Each number is 128 + 32 x the weight over its row's rms, rounded and kept within 0 to 255. Layers, rows and columns count from 0. The size above them is the row's rms in percent of the matrix's.

# layer 10 MLP down (transposed), 2048x512, rms 0.0738, rows 1845-1869, columns 384-447
size [102  93  97 105  96  98  97 104  98  96  96 105  96 105  93  97  95  91  99 101  99  99 102  95  94]
[[136 121  88 147 162 173 109 115  82 142 151 126 139 150 112 151 186 110 144 103 118 146 166 173  86 118 152 145 136 111 130  85 152 106 157 158 136 195 135 133 148 153  90 130 113 109  94 171  86 153 124 163 100 141 119  74  79 213 128 114 131  89  82 139]
 [140 134 132  90  89 164 125  83  76  91 171 101 114 118  77 120 143 132 153 142  88 103 124 163 150 136 156  76 106 178  96 114 125  99 120  98 159 172 163 124  93 160 102 172  56 118 120 176 120 153 155 129  93 105 178  99  69 137 122  73 196 103 119  67]
 [121  68 137 138 134 118  82 155  94 170 112 103 202 140 152 162 105 139  95  98 113 139 114 120 144 153 137  69 115 111 119 125  58 125 180 125  55 115 128 163 127  81 141 128 147 119 129 193  85 111 163 126 114  58  60 107 160 111 171  88 132 110 187 134]
 [120  61 118 109 158 113  73 126  94 124 160 139 115 102 127 122  65 130 151 101 153 107 116 132 138 114 143  60  94 110  85 157 103 145 163 180 114  98 140 127 125 172 159  76 159 189 139 114  98 135 108 170 101  82 132 187 183 193 121 106 123 106  66  96]
 [114  98 109 127 172 146 122 144 116 157 110 142 137 161 188 149 137 130  85 161 105 134 118 107  91 182 127  95  68 109 181 162 162  81 119 164 158  76 129 182 116 145 107 111  56 126 132 107  57  99 123 130 167 146 126 185 188 151 169 145  69 160 106 125]
 [108 103 132  96 122 180  99  89 116  95  78 118 148 105 128 134 148 159 131 120  96 159 129 145 115 151 111 134 102 169  84 131 135 164 135 167  79 147 111  73 125 119  79 130 189  80 132  80  98 177 109 123 157 154 136 103 115 134 114  86 162  92  99  92]
 [151 106 129 184 163 117 165 165 137 132 159 135 155 186  80 167 117 143  86 147 144 145 114 138 103 118 116 183 163 160  79 105 165 131  90 104 108 184 176  96 136 124 110 118 140 115 143 180 120  90  95 114 141 110 117 132  28 108 119 125 125 166 141  86]
 [100 162 142 106 106 148 176 166 127 129  78 139 102 123  85  92 102 176 113 161 139 191 169  96 191 148 195  60 149 138 151  89 142 121 178 112 153 190 143 190 126  84 136 136  43 119  91 171 138 144 130 129 125  99 125 137 149 113  85 146 139 179  97 179]
 [126 123 162 103 177  78 145  98 139 120 190 107 141 106 152 124 129 139 182  79  74 112  33 172 141  89 132 131 107 120 114 109  97 137 137  95 132 145 135 120 118 181 197 150 134 125 150 132 155  66 138 112 130 122 167 122 142 114 133 144 117 112 137 123]
 [140 162 186 116 125 180 133 199 162 105 127 181  44 145 161  76 153 159 123  81 136  92  71  41 156 129 156 145  80 155 112 198 108  86 113 112 134 118 122 114 145 181 151  60 166 149 142 179 143  53 178 133 131 165  82 184 131 174 126 135 104 100 108  94]
 [149 178 139 157 121 110 145  92 125 114 140 140  69 147 145 155 159 159  60 117 190 147 115 151  79 141 152 152 145 141  94 180 110  89  78 116 116 151 119  90 147 113 117 148 139  95 143 145 167 116 162 137 110 131 164 163 133 219 145 151 139  98 119 179]
 [113 138 125 101 135  67  81 152 126 114  95 103 103 107 147 185 238 128 107  54 117 151 146 150 132 125 130 138  81 160 176 110 109 173 146 129 128 157  99 118 175 165  92 123 150 168 136 120 121 118 124 107 202 104 100 188 128 122  81 145 153 142 152 179]
 [165 134 145 166  89 100 124 116 166 153 151 134  86 186 119 130 144 124 160  90  86 150 114 137 189 105 138 175 112  93 184  98  74 147 100  93 146 151 155 100 109 118  75 124 178 184 105 190 154 156 128 114 128 164 129 123 166 119 154 139 131 132 129  94]
 [156  94 109 121 121  88 169 137  42 145  93  82 152 166 175  99 133 132 218 107 150  94 124 155 129  85 102 138 122 139 129  97 130 159 145 117 116  95 138 151 137 111 170 125  94 164 116 150  82 175 101 149 115 100  77 168 131 107 174  63 107 143 168 101]
 [149 154 211 122 177 145 170 141 121  90 140  99  82 127 102 115 150 137  91 123 134 140 170 127 148 105 112  94 102  82 121  87 116 114 128 116 163 145 116 146  75  99 135 111 116  69  96 136  99 122 102 114  98 132 164 192  95  93 131  64 180  88 135  83]
 [125  87  80 108  99 166 106 158  69  75 142 114 134 107 184 174 178 131 112 136 122  63  79  89  87 133 115 129  61 124 109 158 153 133 127 116 114 104 134 147 122 133 121 101  80 119 155 156  92 192  83 139  98  74 104 151 186 116 143 116 164 173 105 123]
 [ 78 134  78  86  98 102 165 158 116  88 103 113 149 113 158 144  85 137 103 176 125 141 101 141 108 157  46 106 110 161 117 169 139 120  95  80 129  92 101 138 125 165 123 105  91 110  76 136 103 119 165 136 113 138  99  95 105 102 111  96 124 152 161  86]
 [131 125 110 112  62 107 173 131 139 160  88  87 113  98  97 104 101 154 153 122 200 166 115 123 135 108 150 162 199 169  93 168 117 155 160 128 110 140 163 161 143 110 109 146 144  85 128  92 131 111 127 169 111  66 115 160 151  89  78  82  91  91 131 111]
 [ 93 135  58 154  88 175 166 114 134  51 133 103  97 117 139 107 133 130 122 122  78 142  94 142 145 149 119 134 165  72  62 108 169 155 177 127  90 104 148  92 117  92 141 119 140 148 182 114  98  94 169 110  80 157 105 130   0 131 129 102  97 137 113 113]
 [133 138 114 147 155  97 127 113 102 126 137  99  75 110 137 115 154 152  86 123 150  97 132 130 141 127 167 222 182 137  71 134 119 157 121 113 146 192 115 107  99 151 124  97  47 129 125 161  50 141 110 127 162 131 127 113 169 148  90 118 139 147 138 109]
 [112  51 174 109 124 115 137 145 100  95 127  64  91 152 133  84 100 167 116 140 144 137  99  69  49 121 140 108 197 117  99 112 124 112 138 117 124  94  86  97  90 166 161  75 117 135 169 152  88 146 158 187 164 130 131  66  72 144 171 109  90 143 142  78]
 [133 150  97  70 166 132 164 169 169 166 145 150  85  95 145 164 118 129 110 163 160 141 144 197 118 152 166 131 141 156  57 164 125  89 116 132 119  67  95  78 140 105 178 202  85 157 140  76 138 175  88 139 112 135 131 211 121 137 143 168 122 164 101 163]
 [173 107 162 110 189 115  94 125  99  81 137  78 159  54 109  86 139 120 119  99 121 214 203 123 173  44 123 168 182 163 122 138 202 155 123 155 145  88 109 173 166 167  99 179 163 204 155 118 134  84 127 142 140 149 147 122 102 138 139 126 126  88 176  87]
 [112 210  75 158 132 144 131 119  67 166 190 135 155 150 102  81  88 127 104  62 100 131  93 125 101 114 118 127 135 124 129 133  93  78 125 142 146 164 128 121 103 110 150  99 119 113 168  63 163  93 131 152 114 155 147 116 114 160 129 142 133 139 102 146]
 [ 88 165 110  64 132 110 123  97 120 167 126  88 115 138 104 141 166 138  49 137  98 152 162 132 117 132 110 117 157 109  90 132 110 111  91 109 169 141 112 102 122 123 111 168  72 125 139 108 202 162 105 134 148  91 135  89 202  82  89 148 161  89 120 134]]
# layer 10 MLP up, 2048x512, rms 0.0718, rows 1846-1869, columns 384-447
size [ 89  92  95 100  94  98  94 101  93 100 103 105  99  97 100  95  96  94 102 100 101 103 102 104]
[[100 103 111 125 145  72 143 178 122  63  62 110 140 126 119 155 103 168 135  74  74 113 114 111 145 120 138 132 128  77 108  89  85 116 162 130  83  93 117  96 180 152 115 154 125 141  94  99 185 143 113 168 145 112  74 187 125 126 112 147  53 143  83 146]
 [168 187 103 204 173 134 104 143 177 175 124 137 147  62 104 128  99 112 180 161 208 112  96 121 113 137 120 134 118 122 136  60 151 106  96 155 134 130 130 134  95 106 142 122 153 122 123 153 134  85 142 150 149 177 156 183 147 131 115 101 120 144  79 130]
 [129 193 163 129 119 108 178 123 201 106 120 138 168 117 152 144  83 111 142 126 166 149  97 159 160 102 180 136 107 116  87 135 105 133 120 107 138 178  92  79 185 120 126 103 112 106  66 162 109  81 106 178  88 133  99 108 134 117 137  68  74 121 134 113]
 [137 113 126 115 110 122  97  88 135 147 124 166 126 124 101 155 177 105 220  84 169 151  98 130 101 137  98 113 131  96  47 128  88 106  72 138 136 180  89  57 128 170 119 139 185 173 145 118 142 149 149 110 160 134 100  87 146  78  94  46 126 117 168  97]
 [221 180 105 127 141  87 154 127 123  74 138 178 176 127 105 136 126  80 130 157 117 140 136  68 164 121  89  95 177  78 150 116 134 174 117 159 134  88 130 145 109 133  54 173 149  45 129 111  81 113  86  29 173 143 124 105 140 134 142 140 102 159 118 126]
 [173  94 188  79 147 101 136 115  74 144 131 127  86 134 121 123 169 137 131 113 169 107 165 122 114 115 144 156 146 132  79  95 165 123 144 160 129 153 111 142 137 173 121 145 140  79 143  64 142 182 104 120 131 122 110  49  83  85 195  91  84 143 151 127]
 [165 139  92 165 116 132 168 134 157 157 118 104 119  89 104 115 111 138 134 115 128  98 134  94 140 119 114 149 133 112 110 149 157 181 137  79  96  96 160 104 135 194  98 133 104  78 220 105 170 110 151  51  97 134 163 174 126 138 133 150 124  71 129 157]
 [113 157 185 148 118  82 136 102 150 101 160 109 128 149 144 157 137  98 117 105 216 121 109 139 116 151 146  97 173 171 164  64 133 134 194 148 109 131 111 109 123 123 130 144 135 182 118 115 182 124 110  84 148 114 121 137 141  92 156 130  57  78 129 114]
 [145 142 112 109  79 155  77  65  76 110 125  52 127 103  70 155  87 145 144 158 105 144 152 110 155 121  62 115 116 141 161 107 102 120 120 120 160 122 167 138 130 136 163 114 103 113  82 132 151 116  75 118 157 144 114 135 114 118 102  81 113 107 113 147]
 [160 150 177 108 122 172 142 127  91 121  42 125 140 163 133 127  86 101 146 149 168 159 118 174  98 151 145 126  61 138  77 161 185  99 109 103  84 120 105 185  87 128 148 122 171 126 168 182 113 127 117 135  54 100  96 132 139  97 105 140  60 163 175 147]
 [163 157 114 136 130 105 182 111 146 122 141  95 128 115 135  83 150 117 110 144 105  76 166 136 138 112 141  45  82 120 147 123 125 140 120 150 101 144 102 113 154 107 109  96 152  80 181 132 112  88 115  99 152 164  68 123 142 132 161  93  74 132 135  70]
 [167 113 129 136 170 116 186 165 159  78 131 154 116  95 108 133 127  86 196 113 131  79  84 105 116 123 107 102  90 178  93 126 151 132 113  58 120 162 117 116  65 166  82 149  66  98 151 104 140 100 137 108 141 125 131 114  60 110 167 110 117 141 128 125]
 [101 124 164 118 197 105 127 128  92 133 148 124 135 176 173 145 167 134  85  83 159 210  90 144 132 137 119 166 137 122 135 128 147 139 142 109 127 140 179 155 137 129 128 149 155 123 137 130  82 117 133  96 122 118 159 142  84 161 160  53  97 104  91 130]
 [121  94 117 132 111 168  48 148 114 121 159  98 171 110 118  79  73 128 117 141  70 159 119  89  92  51  98 142 111  88 139 123 192 139  99 147 123  82 102  97 107 147 111 127 108 133 144 115 115  93 112 166 150 136 105 112 106 137 151 113 124  79  99 150]
 [164 164 169 128 175 144 123 113 168 123 110 110 127 141 124  96  97 146 144 113 113 169 121 105 126 149 143  85 150 147  90  71 136 162 130 147 171 168 148 105 152 166 169 212 138  93 132  45 152 118 146 178 111 152 127 137 126 144 146 109 111 146  93  99]
 [132 149 184 214  93 136 150 112 144 111 132 122 137 105 150 184 114 104  87 116 176  71 149 129 124  78 129 147 145 116 163 129 119 121 138 180  60 109 137 117  94  96 186 142 146  96 184 149 154 112 101 167 180  95 154 152 106  69 180 161 142 109  74 164]
 [166 100 115 116 111 149 139 135 186  84 107 149 131 105 146 124  97 189 125 118  98 117  96 156 135 100 179 106 128  89 152 122 134 147  97 115  96 110  89  86 114  79 190 118  86 122 143 189 119  97  87 133 139  95 134 112 138 157 150 106 107 134 150 113]
 [ 84 119 135 141 129 112  85 121  83 146 170 119  72 129 168 137 131 117 141 110 178 148 167 120 107 144 106 126  41 115 148  84 130 112 134  75 105 115  84 163 130 144 126 116 114 144  83 120 130 193  62  69 127 108 122  66  93  73 133 133 140 100 104  93]
 [136 174 123 141 113  97 141 134 156 185  97  81 102  92 133  68 131 136 189 135 112 170 110 121 187 145 140 186 113 129  62 146 147 106 132 160 135 133 100 193  69 122 142  71 117 187  84 134  86 122 148 111  98 140 148 214 116 108 125 143 162 148 137 115]
 [ 87  80 118  90  96 147  84 118  85 153 184  84 152 142 123 189 132 138 103  98 126 140 123 121 126 174 137 118 119 108 185 157 155 154 189 165 108 111 115 181 203 147  97 151 122 124 135  92 116  79 137  92 147 144 113 162 132  72  83 119 111  99  59 199]
 [ 89 111 166 148  96  68 148 109 178 198  91 128 133 125 150 139 112 130 167 124 105 137 184 172 128 127 145 121 142 106  85 137 104 124 110 170 171 130 175  69 154 159 158 125 141 140 123 154 105 112 160 148 155 200  99  87 145 122  84 137 173 162 171 138]
 [115 126 131 204  99 139 102 112 107 136 104 143  83 152 136 116 158  77 175 142 124 104 138 145 120 130 122 131 102  84 127 106 118  99 147  71  88 119 135 130 109 106 136  77 144 131 123 111 118 105 152 107 159 118 130  84 139  86 141  86 188  90 135 121]
 [133  94 191 199 143  62 158  88 101 166  72 119 159 155 173 129 136 142 126 183 126 150 100 123 139 128 122 114 178  98 166 121  95 135 133 137 123 104 168 122 102 125 163 109 170 185 104 105 176 141 183  89 154  53 139 112 136 108  70 175 146 132 179 143]
 [140 145 125 106  94 186  54 121 145  95 107 106 103  53 110 135 127  60 175 107 164 179 142 167 143 155 167 129 130  93  93  89 124 120 169 116 136 173 125 161 107 146  48 162 139 120 136 159 134 115  94 121 118 108  66 130  90 110 108 126 147 131 145 154]]